Weights of a small transformer language model.
Architecture: RMSNorm before each block, rotary positions, biases on query, key and value, embeddings untied during training, normalized queries and keys, local attention windows, hashed n-gram embeddings, a smear gate.
Training: a variant of Muon for these matrices, 839M tokens, 12527 steps.
Each number is 500 + 25 x the weight over its row's rms, rounded and kept within 0 to 999. Layers, rows and columns count from 0. Numbers have three digits each. The size before them is the row's rms in percent of the matrix's.

# q: layer 8 attention query, 640x640, rms 0.0437, rows 546-598, columns 128-255
# k: layer 8 attention key, 640x640, rms 0.0431, rows 546-597, columns 128-255
q546 098:498451481493465520498489465478530509479514531479548488538527487507479489499552440487536510510504511501521487522536476516451479517507481452535515443523522546461503517541478526443497460514501477482511453457498496536511522501517488521518501495467527495502516477502503444506493551500501498497494487512516485510478543507504498484482467510530502499503509501483482506507486496516500514511508
k546 099:515464475522544499512468477485511546492478499480492505483515484491499535497520494568481507502500489500525484524512491471488438506549516471491510520487511508480505553472450532498501454499539493466462525485500504546507500459492499498471539490523505529472509527491495428502554479520525466489498543543488507481466478516542478515540485516468494501480487502509500495471533491523512476486517
q547 099:498443509529467495555511520539555477485501501495525530527504487479472467464502445523477488529520485474493522509523457492482479526495537510519499522503506499497481505472458521472511509524483447496507464542510469508503500459531547490502528487491512463476538493509510529497484538508504489466502499514503496497478498519516487490501471482510492529500540475509447467472496490517502513481555
k547 098:494484498469524501497509522470471478517475546480466475456516492522544501459498532477520487491464431491489471524533490472519521494509498518484497503512516484476495477473544518493558461531517505472524531503508511531494505495474519438470474498512483503500488492489481485473492499484526530546464506464492497488505519491489499523475482500549546508533475522515569503526462492520495486564502
q548 101:482512511504549492494520471482541501514522481503497483485490437491523487525496560536510483487502462516540497485488573469486517481545500512518443481532506498481495464536439485536481515481523509516513464469533533523484504561471504516515507448512533527485491500532551489524500512469505550451466487489483528502509510531527481514520459484505510506509505507514468499455523521501535480469483
k548 093:528544465527527444507478525512464472467498520489485498509534496525485531485487475479503493506468456473530464476490489516489525549529492524447478519505539511487500462537494508482453452528526465520512493492524482520546496500502511475498532508518513506488494468485513456531493486516555488516515500499509487495527486481509474493520493540505506530496532474499507508456482507473504496499429
q549 095:487515481512524515501497467478506545497494491476494500539505546510500537502493465472536526501515490522536524478476495486495516445475518537497498483482474523458469472543485468473495509580544511491486513470528443501500473542499530548487472510550525515512508513507475507496478487538470449545490481519528510504489478488483495507513504468452448559522511519472439493502473513492551485566497
k549 095:493466488485487499524497520480515525469526492463502535484504483526462518469498498444462467569496486487490546464525508529511492549509479486525482512511537503509473493460500532472492460516464479536463460529525492492511470495503493526519504493439480470526513462506505546506506524458482536498486507526522480471505522501491469485479409500466506507504527512518450447455456493505500514479542
q550 104:493514509496534514495517505501436441504482500520456503454458535479494546525531462469505507451496535512490511519516524520485481529491551497513512498475480492512529525497531473488501549522439472498512525442483449510500446496488473506536534494487507480480488487509510475566498503503485515500475489539484515481534509525485508476494474481483495490506495488547494479531477517503482498484476
k550 107:530509505495534468485477494516484548514483505486455463540549490497532519521484476514460509521518443504529516486507520503504523486475483525480524505518498498513534515553464539526500500497522508502520502458494535494497514514430463516537448506506536457496511529541448454492504512448539491527485494484489491461491504490497476540489514525518508433489484446517464493513451539540525499501480
q551 102:502534513516494492500522499497500431514515501531569536491490508542469478498516504479488505486481515495486461501508464522504506506518459413531517493461549487499488485508498527545487453510475496516473509446460471465501464503545502572484545496519456468531519508507516478478512484544454521491496491512531507514484431529507460500518486520492514478486477539483565509466504509494476476537521
k551 096:460495468465454506534494487503479484483469481506485513521508495514463457478553499496484510484500515491454525508499570522496489510494454491518470509480454465502499533509485499497471477511487495481481430498495490498469485552515522476504508485494515506495503455504474512474530494523474537451523524513475513518499559529510521526496514513495499505544478491496439513553516510492535561479498
q552 093:493484507495484495491503516483500517492462473545551517473517461539490533531526428507517491469488512515499488484455585522519508519502459478513501516516477541546526487471495541545493527484512468528505482469447478509508497504466513515522545494481524521536526509506549544492554494502529488502503483461455528515495510465518523535482503505501509510512499501487527523527557535500496510512493
k552 103:520492509513489511519444517526530483470564517474484507539491511481475475538490495494487514466483532490476514529534508505501501512503504497501435469475533518489512534493500481474497488541502514491491544530490481471493508482526506498481546505509482510505509518515506542543483531489450479461492506506513518511531512518466484488487483510486516496514525516464509523463453517460472504508536
q553 102:512481535471502516474528455535459463519522531510494501461528515459513533479518518476472495525503461524498510495532466502497530503489504492515513450514505502502486510472506504423476472493505496477493504562515526489496477465528537509477552502477511521494501447533475455492475539525482461481528443455503491497504494522436508497525497471531491482483461497499452485525484437520516464517522
k553 112:497475499470526547495516478488514492470516558446475484509471522534494486496531495516477534458462519467498476529521493460481482499520482483529511450440517509475468512512474524468483486532504487532512450517527534479514507501486489508478536498513467519520465503502506498470513492488498460505473495498537514462478489499534511474446535515517508519517540473474540538510511483492479499498488
q554 097:515483479499500462483459462526511518501456486511492495516486501445505551482472459493503518470509494518516538474506495504549500540526504519511458523504486474499539525511481535479495486482539492516471542471536478519489486462500459476539500513503509519441536482500503504496471547485471486488503553488515510472433501487506544471480467491546477540493489537509488519489579488496515514506490
k554 098:487506505482515477534508493531519498498515526508496485540502515512491507490493503522502494477498507521532483542488448479495501481524466516511445463468531507497504499478483479547426488508423487514497497494516496476491493509511501521507490523532511498490507521475519522497514521548499478535483503494507478496481519466550531480508480475533476517546506484506503499456528509480496503472499
q555 094:454499488499480500484535535512538498488502488518468474513480500498477487505493487506533549487477500496485462496526499511501478502485510485499488474502474516499498492483521458481447471512545501490504535535496476501552481500500460508490485472522505502520513465500486441483525523482509483466497496468518516494486510489504534506471533460508490484526511482507507479477431530491478531481467
k555 099:450497465504465508505475482464513497523497496488498451499534534484521499497477470498494508498474455461495475503500507513520492507484466482509500494523465519534455499517476493461524441535468512539522492477507468533466467536502481476507512490568500472447528540503508482498482531465458503532513513524526488520550494489524526482529478500466541546482515473489535504508495501475535505516496
q556 100:464496525512475459517477479548518533484515533485510488493478454512504496499472476474501477486511458512498512483520494494450570492529525516529493491530512506535491534539543508464510490516514500470524513504471507462507491530482466485536472481456525505489499496501483458528518493494511469491512511474446488473548477493527552503459494473504520482445461510482479481480508482557522481484491
k556 094:467491501547505522474492518510516530497530523488492476487530490494492477487495504490509446475525505576465482491540528478496498494533545461510498497547476549451535492494522520484522549485489542500506474514484500485520547497499521523501480505453518505500506567477456483456492472504504554530501491479504470505539512486477472526483491543482514486490518465494478499541525446545543540505477
q557 098:508506526492474482541496515488487531495452505496500482500487506509457470484510487547536480512473510448476515531538530447520503505483470483445474512534535509472558489509480521453455461487457504472527491488499481479502522504489497507500521480487505482499516445502493526492498517476541513533495507493457500463489430463548501544507494475495467517447484534492461505525506533549482515497496
k557 104:498465537501509482515541510464512535518499472484445482449483531503527507488486489515504481566491544492495562458496499493519544444482545469457472519498483492493520479500504494531501507492496524494508497464505493479505501507456507485509516480528503536495521524487480435501493492513432490555463519481507513456494511536519471519495504519502495491497486527483491510479541480508502477484448
q558 102:476514527492489507503486518522516514514525467555536489476467493536535506463525508512480513438498484489485497492507518501463515512490542520523489519487468526502515503492515489524493520505481514505509504493508488538512507530506504523496491462536465514480538499501500512571499488513507478447498468499503508517495452545517518463518514509467500469493543527509539515457443540542464485550504
k558 099:460503450528493530506515490525446511491517491505492496530500494483501479495527491492463499507501502486474490547471519502481521538462505492489563513534495519477507504478483487528487506472485477500496530500497543510479529536482491521478505555500505469459524509537526486513453493449492507487478498461497535469453468487482508470475495507494546505535524523535488504485514511503515522482520
q559 098:468508500479502549511476514503532494504491509555512525495543486468502509488516496508495554509497541486480481477540517476467469467509484495487503518474476480529517527546486485499491479515509477539548454465496465523503495478516468476508557498551450464530506523486524493518487499517481455531525496531533521538488463497440496453514544490495498504489501485441539571527520481483503483517521
k559 100:495545497489464463510527488493503478517505495475519471484462510505505477502493492518498520485478497531524464547486504521479508503554456483500504507516510482492510521510471516487510484489486532502471486475425523507499493462471498525503469484545532496481527477508472501551518495492469462516516476491507517545474533507524519495484484483486423459491483540513484502504475493484476459512509
q560 093:482506471530577531455511467518473499512492507532511499514503506551513457483510514498525479509477475494537519500503533532499482479475514475479450476471455455501541547463516516505504480471502516498530517502565516466544523495493471474485448527499487540491546499466518512489536466524514461482513501493485464516508477497515489495546474518437488507498492498486514508455544534496491511447500
k560 105:476472508463557491501524491562537490530516517475501443523462560495501508505489503488481533494498480556491546474529497515543501556507520463494506508466531440530481510510519485527452519502504487490455520498502469495528506540545482503474493501491488493503455534458497482449472452461498483500487493518545514519459515475528522503495484500489478462481501512493511522512516530482516504521503
q561 102:508469504485454507506455469489516499495492471474462436487528476496553477529497494482522505492528490492506522524483469470556508514559492493488489509477479473489535426519503496447507508528487521510523474471497470493492485526483478507512491482522472466476467512479452475526467479498522472491522476507504536472494546529518504517487522550508522487532513505460519479494516505481511535533495
k561 098:531474547473515508549522482463511474505515505469470464517488505505491508492516526514497494452507511464468480537514445499494534494475522494505490485488502500495522492477510531468516525521462501494487483512502496425502469509539529497470492483458513520496485516477520533502488487495513479469498479522469499480531514491512485479482501531521519509495476492485492462486481523480509541532475
q562 100:522497501539505482515480456487434478487482448501463506494499500520494536513470488482497488518504547503515526570461513509492463502515497486482480516490493498477512505508485492493485504492525493501537472436541453503478512491521511545512471505490522506495498568470546512491512472489476553512491530526495514470503504533484482491517499487469487498514520526496483518465531502449497486526523
k562 096:537469520485476503537535521498485500506442517471487475468498535520419561514467555501493514490518493498491524517525496509509508508534525465526526517501506519460465547521540554467493472500509491464477459503480523521492523482444484488503476512515503486513488524478461511476458448543521450503540488502484490506531550498468490490538479485494459503495440520514506479518471471494501515489478
q563 100:497505505524527501518513489483500475491483516498451486522481509492544507535451500532482470519496472479549475491513490534511506520515457492486509483511513435521513513471502503553475517484523482495498545473522530513489535482491530487513524497452515466511468476486528539502524534488482536570476508549457483481484492546482504512514480519488493517481513500476508512501516547528529509444491
k563 104:563481489437504512496465511490507483478541438459507494492465481492476504481480513532470483526499520506480497498536519494541540503517487524500472478472527442518488507485507531520471512549502505472460493469517493487481504506475481508498522496486496497496504477493551503436476507526477509532467463496498493473487510501522476499507485501532514470514524470482501490491472506503507530429523
q564 100:463516521501475462523499467525457475489509486476457509496462552513492472461486459475536486488517518532501534515506508502523477508529519493501494469505525474528497524518509490485493502523505484482511459504508479520550528506504521490531518532454518519487524532502506454461559466494476508506456478468506498493471526487447484464507531522482500493482493481519446543509477509498476533496468
k564 098:473519505508489472499485476460493503466559537491484482492482458487448445493486478486544471522498491516542498507500501525461521514501494490513471493502533475498523512515527479456520488503509501457478470532470517463478536514535548534515493501496516519464506532514495453466464534471469528524519497526490523467518521514500499487510494498456478447499472464519487498506474430460492494547430
q565 102:494461527477485540487533492499498535512490477482492496506513497501528532503469493486470450494485493472504458507464534468487495529525511538494531467503528436515492496523515533521510468509459470543512516508457505459486552496492491505504505526525544491499498506486473518466501492512503481486499527466500544479466530468511526456486473481503533553512506465488486476518510512520496527468451
k565 100:452481554527524524494458512488520495506559503492458477526514546525484504479483548542469508496500561495439464516470470548506505493476489510488436492553464459481467530505482510508500498482506480472475509452549522498493519506489493487485543503558509523461465514535534508473484524484506479496490503483516553514498523500505485506513531468498503494528526476503449506504495507476513499497477
q566 101:521524499455550470520497499524514467496473494499504494493498500443529492491498524522508500492507523465506486511500541523481467521514448490463506513515521517506493516442550486517463499491454476554503463517501501445495450503516520509521510462467501526499478512490502466503492556530515494462503511510526482457464541484482472525512485482495522523515486486498522498477531527500493484481511
k566 102:540470512515533512463531488520492524491522490539502506510509507486499495493511453545530528440531523472508531537456503521511500502492483462521453498512528508480494506449482516535495503503489472543504508515475509487517486535501506500529516490493522503495460441496516565532490466483493514492474463546517517487479456476540510509517480459484544525511515504487510487495550524475467514504472
q567 105:481503497533487492483506485478489441497493484489496470502500508517466527509496495474561511474423510493474532485527479510538503513517512468491511501511540512495551485516532485496506499503471513481494522492534487519529514502510498489534497461515505473518524476486505434466507521517521501492457520460528506516491485501537497490504507486503505462485473487503495506477491500502500503486505
k567 100:480503524507502495517476525495504481481500506491484426499492485507519494490509470479468506499492506480504472481499526514502510482558477486514505497473513464537468511522580482493524503542457469512481487506537445479468474493513494534533520528500515494496478509517502460505450497522484461516489495526536485473449499568523550549481512503533493510453518475464460501519496487502524476532476
q568 103:536517473512484468498481471505507471508486524496531522471524525471503536478555513514495481480485526507486468487487550464504519495496459525531475503507556501486470497508483491486451499515472523494495507481479478534464490516521521519509483451502464519517509499514536476533469531491503500470535460516475508494500485491529490505499469496532499489447513524517450537490499470489491505476481
k568 099:516515493496540564484526450541517475483511513524506530493526478455490478497457533474506531489466488531529548545498533477448507538538501503537565480465496516527523470462523485518507506489499517504447545482489459495490499486508499496559485490494456452488525448488501516516483504497496487481511468472511474480583515498520496501445511501517486546488469478521521461473443501486492500529470
q569 104:502514508516511480477520492478514552507493513543486487485496490523519494534539533498541501422471483488484510496510481482464557469493499519494494468510521496500470518531478484469485517470518534485537496501501495525472534527505508502474513531515519524494531475533509527490516505496505509533509480503494525507569519509507506498538518481464460525459492514499520509481502463510463468462488
k569 100:506498495472483508546513503483495500507515499527441536460504547502557505483487466501501520413515516511458501519565486491518471527499503485486494507563461495492442490466525483508518494457480495492455494493477520515497529469492512480501488486510479516533500528502465420531527472481483510502516491509507441516516510527520488469505502486515500519512488491513543488450505515478522483515485
q570 102:483535489507579495481474508542521489539504490476492503528481486476524502485490470497508524493514470530484504494501521496490508484522525462475545522511477465552541466514555501515481435492530496488474476551491495476475513524482581516474508481543469532488501501523464493535461481531484544514535488485482512523515454551486535519503531501499460501455525460498474480535532509475548495520500
k570 106:461474494502517484451505491504505506493459478512462530530537451527544490502489510530492488546478514506552491547483533492465490503469486506508472534550471546487539508584464512502495514501497526519508547496500492492536513511462478508540492519458505510483466555498484496475508475483561518504498501496466514481525517453510504520506515495500489558492492450486494500507505497507512486460483
q571 104:463512513462508558505436533523502475498486526493533471489460481514514512502564510524513524547517536489477478461507512502485486481532513498477473459524487501518472468441493522481526516506551538532516537498521494494503479470512493495506481513510518485505498510503544479491524465464477504536514519484508492522491473520541505470485514526496482474548504498449518502503479563472492495519490
k571 101:480539531508485520506514510519473471494434499489554511480478505458488463526496574472514521518487529504495504505546509516481473507460503506522529502501545496502477525496506488483493503530506474522511557518477518532500480493507497501484531512502487523477502517469511485534519506483505492509477521483496509507521496516465512486505479521530494499542450471487483529490470471492465473526500
q572 098:479516469470500476509486530477513496471481472564530531537525509483526472443521466522515483461511452486485495487476520520445407472450497520554503498499488505543484488470479529487525532514511486525516497487485559462485460501487470521529485500475501495490494541478510506491493487542546506464497497519526490459524457506532519505498529490518502496476506512509504481527564502529469522473480
k572 105:520514470486495531540518528495489493517529525457492493505526530471465467500471473493507518510490522440503504517503472481507520503498494496491500473470538474504477525459520507459466479504547529508478524522501509433497481488520544542534533499488476521521457486468492576504497524475448488456479482504502520467504510524517547516470515514508539473486535492504499525499510489481505530525526
q573 091:488495532464520485535501505473517469474466488521510486520540457529547488527508511502491482508511495489462496449507531534426516467483475492516532505467431516505546498471491487509476470440511529515533508515453490514509498480541424539494518518505469562474511499479515519481450489519489551474510523529480533487547517500528461475532525503515491563506495495488496477522507485542471541523516
k573 097:514534494489503552526528517480506512506533484468488473522524506460526485459509504492562528515497501490526518519533498506463509505467520500485471493513494476500433503439470472570469471514470487492490481532521489474489486491541553434467526518491463470534475500525552509477469486507470515472489483483537507510536469534517506538504475426540503501485522515480492488490500506498484455526526
q574 096:472506481504522523503512488516510486470510486479472472488478529477490486494488484513505522528482502506520449510520495519493496506506510499488478512515522507494520508511524529521486493536435500509492460492514485502506498527514543484509495467469500449495489503499530442507522470488471500514497494532522482509550502481489509583554496488519508508472490473501474500472493519508531507535509
k574 096:540518461530491486537484523526557462524458489520530522501474473490513470516465527461520489467515523505546467520499476493483495488520472497471525498519534507511466477497481505521486462522498486544481511518446480544501506529512514486485508505500514478514524473482480463502532503497560514486510486468538511462513496514489523533517444497481495494484477540535476525512480487533490504500524
q575 097:525489545473508481451548511505474426521517518522509459528521476472458513463516478463487471474512512493511475437461475548473529486467493495491517486513529545510550476475539529540509526504496540512496542495497543523493502508513481479511495475475524530446547456463516518508489475442481540506511521498532539498497495505514502530473479521503489495499489547505465445497480479546535456488483
k575 098:455442509544483517534492488507502475526472546521505510527469510521425475494456489476527535494518456552499491446513518490506479475520523486465505497462546498471460527499551458549537471534491511467500490502520488448504500524520436485507492511497496500543532483529547510567492468517482511474461474484501471522549503497458521514504541481492500546515518459517485470526522471524434489511515
q576 098:488496565497478491491460498521496525499500490486524517483512513469517503507511512503495517467502544477522475511518490500519512505481489519479491527485471493518469506516509509492517505480476510520531463469493494483522516511524514543516503461514462502522485480469511520522546493502469479489527513462484536521465541502505524475473495503491520499461498473509529527515491527515546572493516
k576 102:480509473532484431466494512520546492537507515523522517503474533501523515513508532486491505474563540496493510486479536489487469509484500494526514468499457492497518528486472492506479515514448561522483495492531526512485500518542508503497537530473515520488474523529508477491481493488548493514507515459515514502486462502551464527535496497461530480521504529485474474487469513492516497519519
q577 096:504518548499476456460454471514508549492511495537533492530513464486527485505482511525499547489546488545474474478523511506472510499526485493528500510536511504554503519466531497515496496516488492547520518517503498520531470487490480425508495506473498494503459501463494494543555504470529494525545477513526480462489505483502492492494546502508505484543486470507496500492541482537511476499513
k577 102:508540458495504496499487488578525495511488499512491538496486472472497474538490514485520487531511476429516500507478508518435470502483477530518468500460497466544484467494532515588527512516476512498507556500459494486508504532496501517468522503499545481527506466497497605512513505526502540490519504528532511485497473474489476492479508508506504491548454507463482478498508504522497538478557
q578 098:542498501487509512517491513469477504523526489487531454513524481495520529530502503469502513482476527495532473535535525481455509475485466457468520545507498540514485498461476484501514486448462493530488491492524512528516484502536461509506501511527529542496485459516478500492532484499553447507512513489534494465474502457477494512508536485496449527530517496466535533520491483533484481518478
k578 102:535503474494546490495504528488488510508510464486488522486503513489520556480472497505508483473510509444478486545442529501477474516468495481474534483562493530571502485471511522500504446510471489505499511529480548528501494488499450542500496508557548510492543469496535552535533512521501532549497511460473514487443531504528510533465506505474474489506481516509530529483496537537500524518544
q579 098:488522510477503446489498483545481459462496503511462494503479494513500529467525517500472575458512534509494471516510489521499513564513508460528501495502483496512492537484504512499479479488500510505483505545538482454513483497491482515506506525510486553497514515490488498442495502457504501455507500490509490527520519510499480546513476473525473473475528484503516533510526516489483511495511
k579 096:459417511486476467517482500514516511495446464493527484548531489503540478566495507466528466450532528503495444467529474510513477535488478483496471541494482496522518501476472483498483497519496525510466467526466494558506529513521458473484495519459483483493505558498502474477487506528518460504491475522511509538499460483550480488530530494514487558484504500459503505502516509512510485504487
q580 103:450484465514493507499466508514518520483473498503494509490508538492481520473502537507493507539509513506536505496504477501477484531468471484552480532544518504460439491523524526475495533499494520506509516519475495527507503467494494470496468475475539457514506528515517486497513473471531522522480536538512483535515502493505457519535526504510493494499512490513455498530441508471490508483473
k580 104:517469465484503517522491495465463498561485502472479518492509508486498507462508550521495478530495507473485485483523499448527482497508514539518488452474507489519450500485481512467498448513504476500503471486472490473455505519523526538489556519499465492486515470503514512463485494473466542490492489500546443511471479497456553490473502497537474491497530531504493489522498510488506460516472
q581 103:540518524478512470536507509540527474468484507463494510518512523530498494479498486512551480492462538477499510468531478481517498496485520478518510559537494516507509536522522472471468476538488510517486488504557498532529459536537527466472458511519469473500521499516556518501513453475448503490556521514498489472516505514491473486493529509459500491517475481468488483499511524509501439480521
k581 104:489476498552492495488445478501537505524497491499513526506466538473520500472565517486528473492515507489506579479522487467470538491517511502472516509495471514497509479525479511470510521521485500479518522519467524492487498523469497501524482505488473532502472475502510484487496451491493524517471501478494490562536463508483500470486540506537496503505493491473504529549485452473492443469474
q582 115:517479511541495543495486501530480524517544508510534506545455493546519505487487503476502459515497513479429519513523476513481522502494539468520510485518504491492507482488490521535468525492491546472499524567510533498513494516438518520535505473486529518472500498559472467484496517496504453526501486498496500490493492502512525500457499531493462474550505513487450482492473498502514489528553
k582 106:526514513481474512508484547532544511502536535511519524486534526506508464513495505509468523520493520482500507491491514475522497494501509504507522512533483531512517523400495514518529506542465506511492487524484485500488488549518500482499466522542520480514468453498576559475525544550470464491457474533546510476493480494527510490483503513539466487498482536489479522454504509507520522481508
q583 102:541508502526446475478545523474472497479467480542523498494464498525562492525490533455533541512481501509498530542515518492471480535513490484473487454470540494545482478467498486465494521510521480507509526520514485472505491501485490520514530540479507468491487482509496526523522516493479480528552474475511471505509529511546505515499495512470508488522472494460460495483491484489513506502520
k583 101:523497485471516495494487514524507480483507503463454455530524495511462496458515535487496497502508501460511510538522504457518461466470530463531477467522518493516504518410483522529512484550512487481500525519514514516460483500512551490499501500525515467530499519507544521487501492470505491474526476481518528534468539493485512547523474470491520527471492448452537485449505483493499460488497
q584 102:504479517468496520471495500522516519501482512499505482505486525489474476524484482459508494496496510494531449487425513477509487515465478496474452504558473497496488513515528531475557524551498503525492508517510533492482520513464507474503511538501506499523515527451503496505483526503496516476513492511478480517471493511491548481496521500497495509513513502484464495499531479511497488518489
k584 099:471509491506535524486517535514505509460508509475508488535505510503456505494492501521475499509464491509499526542489495542494504472499522486480478480485470471493539507409489462492469515494490508510502485484509458487527498560513490493515497526443490476440492500512488485469517512494505470482534488520512486478476465481529525503445508516484516476478496475502495543510496452518528470478472
q585 095:538531491512471522481517513512466501472507533488516506481467536513484489507441478489474493523470476500469552505546462544479461496489491539537473483509505477499528463509497491517520507560455470521475457483497512518490482502500458443507507505475503476516502528523488508499567454450508506568502437467515518481449455501501546482458464516513532517472479513525503512523531480488458513470489
k585 097:519495470515457473482524526528540472503529496514479537475493503539461541491526531493497468509486509450460480517489523463533510522488516530516486510504466504476487536519454497475502530559530530522497486478453495505472542483486506512501495492510523507527510476483525515525534497502546505491512513447470499539482508476508501490478498433503570486505510494502475510521484545499524485527514
q586 096:458504510488490506482530526477536479451462471462524539506467530490481485543483488562502528500503491518491517525517480473542503498503530492534501452512505445476504519508492484495481536495492533504483499496512519518505554510540477455481465511492545539541488500506470499481512520457475496510511512485476526494534483487458494525484514488526507453515458474496501523474495456485503520494512
k586 097:495519496502499468458528529473474475488466539525451510532505486477469476472536494488504496489442537458500465479457509575544493514582483462519454489486523500523475492510522505488494499523470483526500498461479535475515529510454520473478491500502460524525547509484486466515463522500534524511461523495508509489516466478509505505500472472457523463492502545509484527520530535528500476502481
q587 103:517487500504516469502463514481487554501494483481427466508534487541492496500524542535463477493528463498505500454511565462517466509497482479511428503490535457465527491515537503476483511508495487500540490464521545496470489480460453481485492507498479520531490548533467471471509526501524528519479487472485506545496457457462469488539466495509483457515501471544511498483543507494502500508519
k587 112:454505492511503492472546449458477498508445493453487485459504488497493529496486548509463520552478474505520488483491479514507485498495495470455522470488494540475548537534465488442532485506510484476508484492515502501506514477480502542485503500450488492513471487508434464445472513474469523508479486491493503506523535520477568477522509515512501467481472469527491526526518468509514513529473
q588 098:505514498535520494508503517495496522486534512474514513496477472500506497522503463501477484546500485466514459490508497513519463512494508572485488475510455507527497510533522522525512486497457511490505457446502523489489551488530465450532504533501482474515475531455507490517456493516514467479530492529491488514480436513503461526492506501522530463504481494463512484498513492528502542474525
k588 096:536471490531494491461465519559538504498514464541528500532501474567484485495560500500513491547500495510493526472477502463457454482490457453506543522475514499523485503477495509459511498508563500533489497453486515494447495498473507500496502482524527465420538536478486534498492523472505506490509500499475519460546491509509458495504521481514506488508478482528447495549519510517536523498510
q589 097:508558476497518495529460477513519515513462472489518508478480488512516528530478481505517541545473474474520512499503471489483474499479439494541478511505505471532510521532451522517458502525525481505519484514511502493509540527489479514491502540515471483540507511447502545521495489520504538456501508497480490508521513466478518518455479547450514502494525536492492487501510488510509561457485
k589 102:483479490481499560531488510486493485522535540459518535499461507505461488504496510508504486493496544469506552485534526488504506467490488550489519456573510501506512510522520482525458452496498507488507505511502510475477493491509505576464496505476456463517474517525468499486507434459455471501458518492486513481493478506471441500473505546486495518469486512564512465507510486521485459521518
q590 102:486486517503546496505461495484511548484520470499503511485459446543486542520477449515500521526565481511516494460415517520497519478493519525513475533527525484485513478509503497502479490494503497535529497456472472548473493506471503485521592509480500508474505516506517479534496511454472534501496517491531550504547510461529527517507504509531518488497563460475499481528502529556507523492550
k590 114:535536482477471519525475507488498503472546514430517530465535542465484526513481452494520497486515549492529511521505485492472492480511562559530494481516545453470520519487507451500474520486424477537526487519465499507532479497491524533472536529507455510539515455546522508511488497499482516485517493525502489479500524549536468491453476515530502478509492529463517471509495465518516493497511
q591 099:495494521483510512502523520507485551504478495485489498511475489499530476470527502489593514511506514512505512483512462506503495486513499518488542495467548454535535468519489494513469519502459490501515498501543504512520493556494485493480532475514515503505478532486500502455511501456499472519469504476459499521521501519494507522509467512496506498457451482495514486471476534493515507540477
k591 095:496504520473500505514519466520516559460489520517505474526497477499525496530516509475487495540515484511521497509502445527537502495489549527526472459461482488509546486496509520496477505467486501475506498517451495467528473456508479520496499513483495539492504474502521478507480491481502515500482505490486553482488545503561525472510520518553532456526496522501461497489491458510522493472459
q592 099:504505482490496501560519516505500491520534482521527492492497509462486472510509505503486493482542473491491548488475538493491486515497476496531474517504484491515496504421478473470515480495488517515519471502479487493483470504512548487536473501473497519518477463501526483531544499488510517482491524458499514516514432534512477530513524479473486491472522497530540496504481504501523536497512
k592 104:470529503504493499506484520474512540523519492510523514504505422482533516469522466460522480524531466473470491523490512464456516507430503481554549499488512540501523464466500506489520514508481536544510525499493444504529514472465522474530527471534501426524505472476531525498512506517516536485522507502499475510508465507513487474527496496536507512499500515471466494466453528498481531502548
q593 099:532515482497526511495502545509461527499517504527492463478496529559500474495535510503486519515461496481496461495487501497523528501474494559494495485476544489506428507522518522469510501532508497492485530523504512470477557499501498532503474497493507488530495487534496491502467512508471510540465487497488484472499528487487505517527462461508514481438531519525522485494492511498519527490500
k593 099:475541490512478471441497523520524504468513497513479500456508480531523531511517507513539490497495505515503493556508476513496518518543501475530501500505497491493472524535488494516477478527534483469540467493501521544494509488497482473513498476525477486488504476494504444551504523514536535465517522444488522515503489534476507557501478495463521482465470468540514542472524506535496536544510
q594 098:514516484506463502512498518541531453550481494561520513488492469465499510484506490521519530458485449518505464480465500511460479514504551491493515496492504478476493527488506516402504501506490482528509536504499506509513509471524459504484487517474462526463534514522506492489471474541506527477520489527512478510444492515469500439508512465537483498511504535548491515464540515501537492529536
k594 100:485534522528503496474529464471526473503470532501522472477509492485503487510496481498474537456469471526481495503490507498494457479521524503498526494506504457455480497474539522528533477512471519494481480473506548476489530484558503528482501480457519536459449513447465526480483503514480517512503470467500498522544529533537522479491494473518482439479516457487486513520485479470512538487531
q595 101:521489497507462517508479537534493497507526491472532460508488509547480522481447530507524545510503499492544489506498516533519470558475520497510463474488499494477534473480491506464502537479515554515478478511485500514519491495470510495489508479517538459522463480480463501526482522479485519571533518470494475522512484496466511490508437493491521488499471474477539511502562511513528468524493
k595 098:480458473455489544464465446500491521530505539507495471482531497484442542500470510466494492506460450493519492513511505526525524482525498518523556522494497497505507473530478518509492513492516514478524506471485541504503501506525533470485506551492489580504492477500484467505497523450515479500509476491436481518484488513511495467487546467500496466503492482515478497497492480507480501523496
q596 099:500457511479501494511572452494480464510515501493478549496500501486507490439476543497470478523489498486472515493493492504526496451522496516502502522488530475497459511481458502533490539471512520562487500527486514479542512535492473503476533527485509521526498513512465536514484488518476477468539480486503468524457472492512497487534526504498542474563487521510537520524499449522488539491493
k596 097:515504500510536519510475525563530465471552509553476521510497516502469510513533494467531502498557467445526539518536508494542504518461525488465520487520534466510487467507488499544540487509513497494478524480472488521478514551513534495515497483489521431496535468531506574547502505525536523541514497467497485454511497516494472506530482494481512501501502527474512501475517510538440477477522
q597 102:512550503517547487509498468483545511512493470570497471492484468477511544522498544520530529491528477490475514492513529526508516476511497515512530508521486488465492472480458448445468526482517519490540521471481543503553510525524506497509498505462506475518489515499486549513540507494527488527519486493442508502505483477484509516485481473527494472480514460517513490462518484503480501509507
k597 094:454511499481531512544478511497471463477473469495493485500507473489531516539482531502483485471513447515536485518455493501492467471507470498504543507485496499503523425525508483501514507478506490464520493489495501491503480498496535524474513478496536545519545507525509450470507452502473496507484494525475529496513542521479491547526489471483454510484556479519478489486482523482475464542493
q598 098:527528519474513475512492488502508500505519500479532500544537475484494505501548488493472487503450478460522490495532487490515481513484487482509477487520482503469491540489491499514486541557500520499471497489444507472463554532507527518533460503489505466451517526524431468500494505475481499516570471521483577489445532489501464503545512493515476555492474522494451515535519533511546516504520